Weights of a small transformer language model: 25 layers.
Each number is 500 + 50 x the weight over its row's rms, rounded and kept within 0 to 999. Layers, rows and columns count from 0. Numbers have three digits each. The size before them is the row's rms in percent of the matrix's.

# up: layer 11 MLP up, 256x64, rms 0.194, rows 232-255, columns 0-31
# down: layer 11 MLP down (transposed), 256x64, rms 0.174, rows 232-255, columns 0-31
up232 090:458542449575531414550518494503470374518506535506442448482340528499523533491515506454551523503519
down232 092:538404532540536487453533575509543521404583450548431536553524452524513507554382500526487519525496
up233 088:456517493566476519492555449518481407504501508509554475526536476559450499397478546454553387458613
down233 093:529460452486552463460527517544550456486521457478560502481494493524393457479512398518547392504550
up234 098:512528451436567434523489529531540474479467577473548514609442481570509470492457507407479457487550
down234 099:470452444433484491474514517466533494427490486537484483446515538534622506538466476407441494602518
up235 108:414535518504475504438493521482468563514487514542516479534545547606524604422431499411481530602464
down235 104:508494516471563615503478602478517600514520537442437508543423506504509495528540529484541539557457
up236 103:515535448560538486488572510570491420480502451382442531521421493452521490470528537514456459463486
down236 105:524397438461473491481530633468544461494505500494507475457470502466504548512444522518515485473548
up237 100:506489486505552443494404460526477442527605393579543507480412530524519485470585513465558450478544
down237 100:445578543386426521509500555486449497539467560502538531447558483509451469500509581503506560434536
up238 095:487501553561429495576465453467544494544525492488525513416479468528532507564561579445566494577586
down238 096:443468479528536428531518453448540580491539589536526485494521418518493567498444505479418384398496
up239 101:504483526543522505532525474594552500518411473438572555577422498542524554450485525517510441432452
down239 098:495517498383422488548477581398580506488493493461477490458510507515541471502468618481517544531469
up240 103:529502519557548408494473467536563487505534614471517568480578544483570476460457384388431566539539
down240 097:471479550513520509496467502517530575587484534532535500440540550600553448504479485504495569495642
up241 084:469553512491548487520488539483499470479466476513526563493489453573546460450483512500432590456503
down241 088:521509501483475472533617556515524526446518438419571458419439446576586478486541411572490533438438
up242 094:451610512536436507539517489574512551515450499473586540491532497550530587525582538444466536437505
down242 093:484546581480510572561501620463486506589569503472470490577558512443521502447495546442575577567587
up243 102:567564417528449611522492485462478528478506480552504512541539513434528532568498418494589342528442
down243 103:485550596471490470499611475413476503489546450453499510485483497595548589579466485473465560480428
up244 089:549432552542533491486551488459424432590480561572501599581517481420517533505549523530540517491505
down244 090:495433482424477455501598449457522437577578538537505590471478464516463509573370535596552543473541
up245 101:494512486519480434568559513410507486545581517506474557368491550519560554482447423488476488475472
down245 101:475422582514466584476504453530490569449445465433489528531450570479483531545577516496476526500507
up246 097:554536457532537542497509486521466550434476546525443534439348450510519574429612465543613522515527
down246 096:493502470519488442493493495580411525531484445506493454464477457562484509558485536410481576489542
up247 104:398483477503536459519476503603421573515556492535490513487530470473524506440468500478522520538512
down247 108:585513516440476588512536437472589482406456486504548563438562619514484596532435520450499495426530
up248 091:519435486530503470560488498491449627554530453591506500446586547522503420504449526444517427478395
down248 094:437468506522455576532434420554597450474441489448508412602521573595467612496509489487498494519513
up249 111:511381580528515581513518483428410481596513472542479511573584446515507537437508539516508498545529
down249 106:575533583510517414502457436438548447606484556446493539541520519428569488430445527577477548549529
up250 091:491463460563436502492497481553530579414545521571474418469548430568555506497491500511506603506534
down250 093:495468465444565487499426537546573505540460539570499510386434465447533407494494474458519450518573
up251 111:476532491542574523505474529557456484533519511559489566470502578441529427463513554419500483550481
down251 106:459495552565359481474530577499537484481495556555431406534518531445513535564446472519423545495480
up252 088:467535521549544425562475485495525583460539575546523636492530413490492595525461464363522456459511
down252 091:526479460479441626475475568586435434441475479460519555490504483532420511601560515502493430411516
up253 093:488510482477490523520462474451526472529511618463492493514502539491535518464505485505454509473447
down253 096:525455444471570423475563618481464511518506442519530456531440517505531545499547531454565477499486
up254 086:522507557580480571585567477422447531508543490446472495437545510472552486490491525520531582463481
down254 089:470513507535465518436582609659507556507399499488505536514448524515414516495495517558529427557500
up255 094:359572527492517512453447502442438498470412496491465403614559432599513566504500459528547470637475
down255 093:401565499508555507555548557437510513518530546474478449500575508492550516474587527495532470548455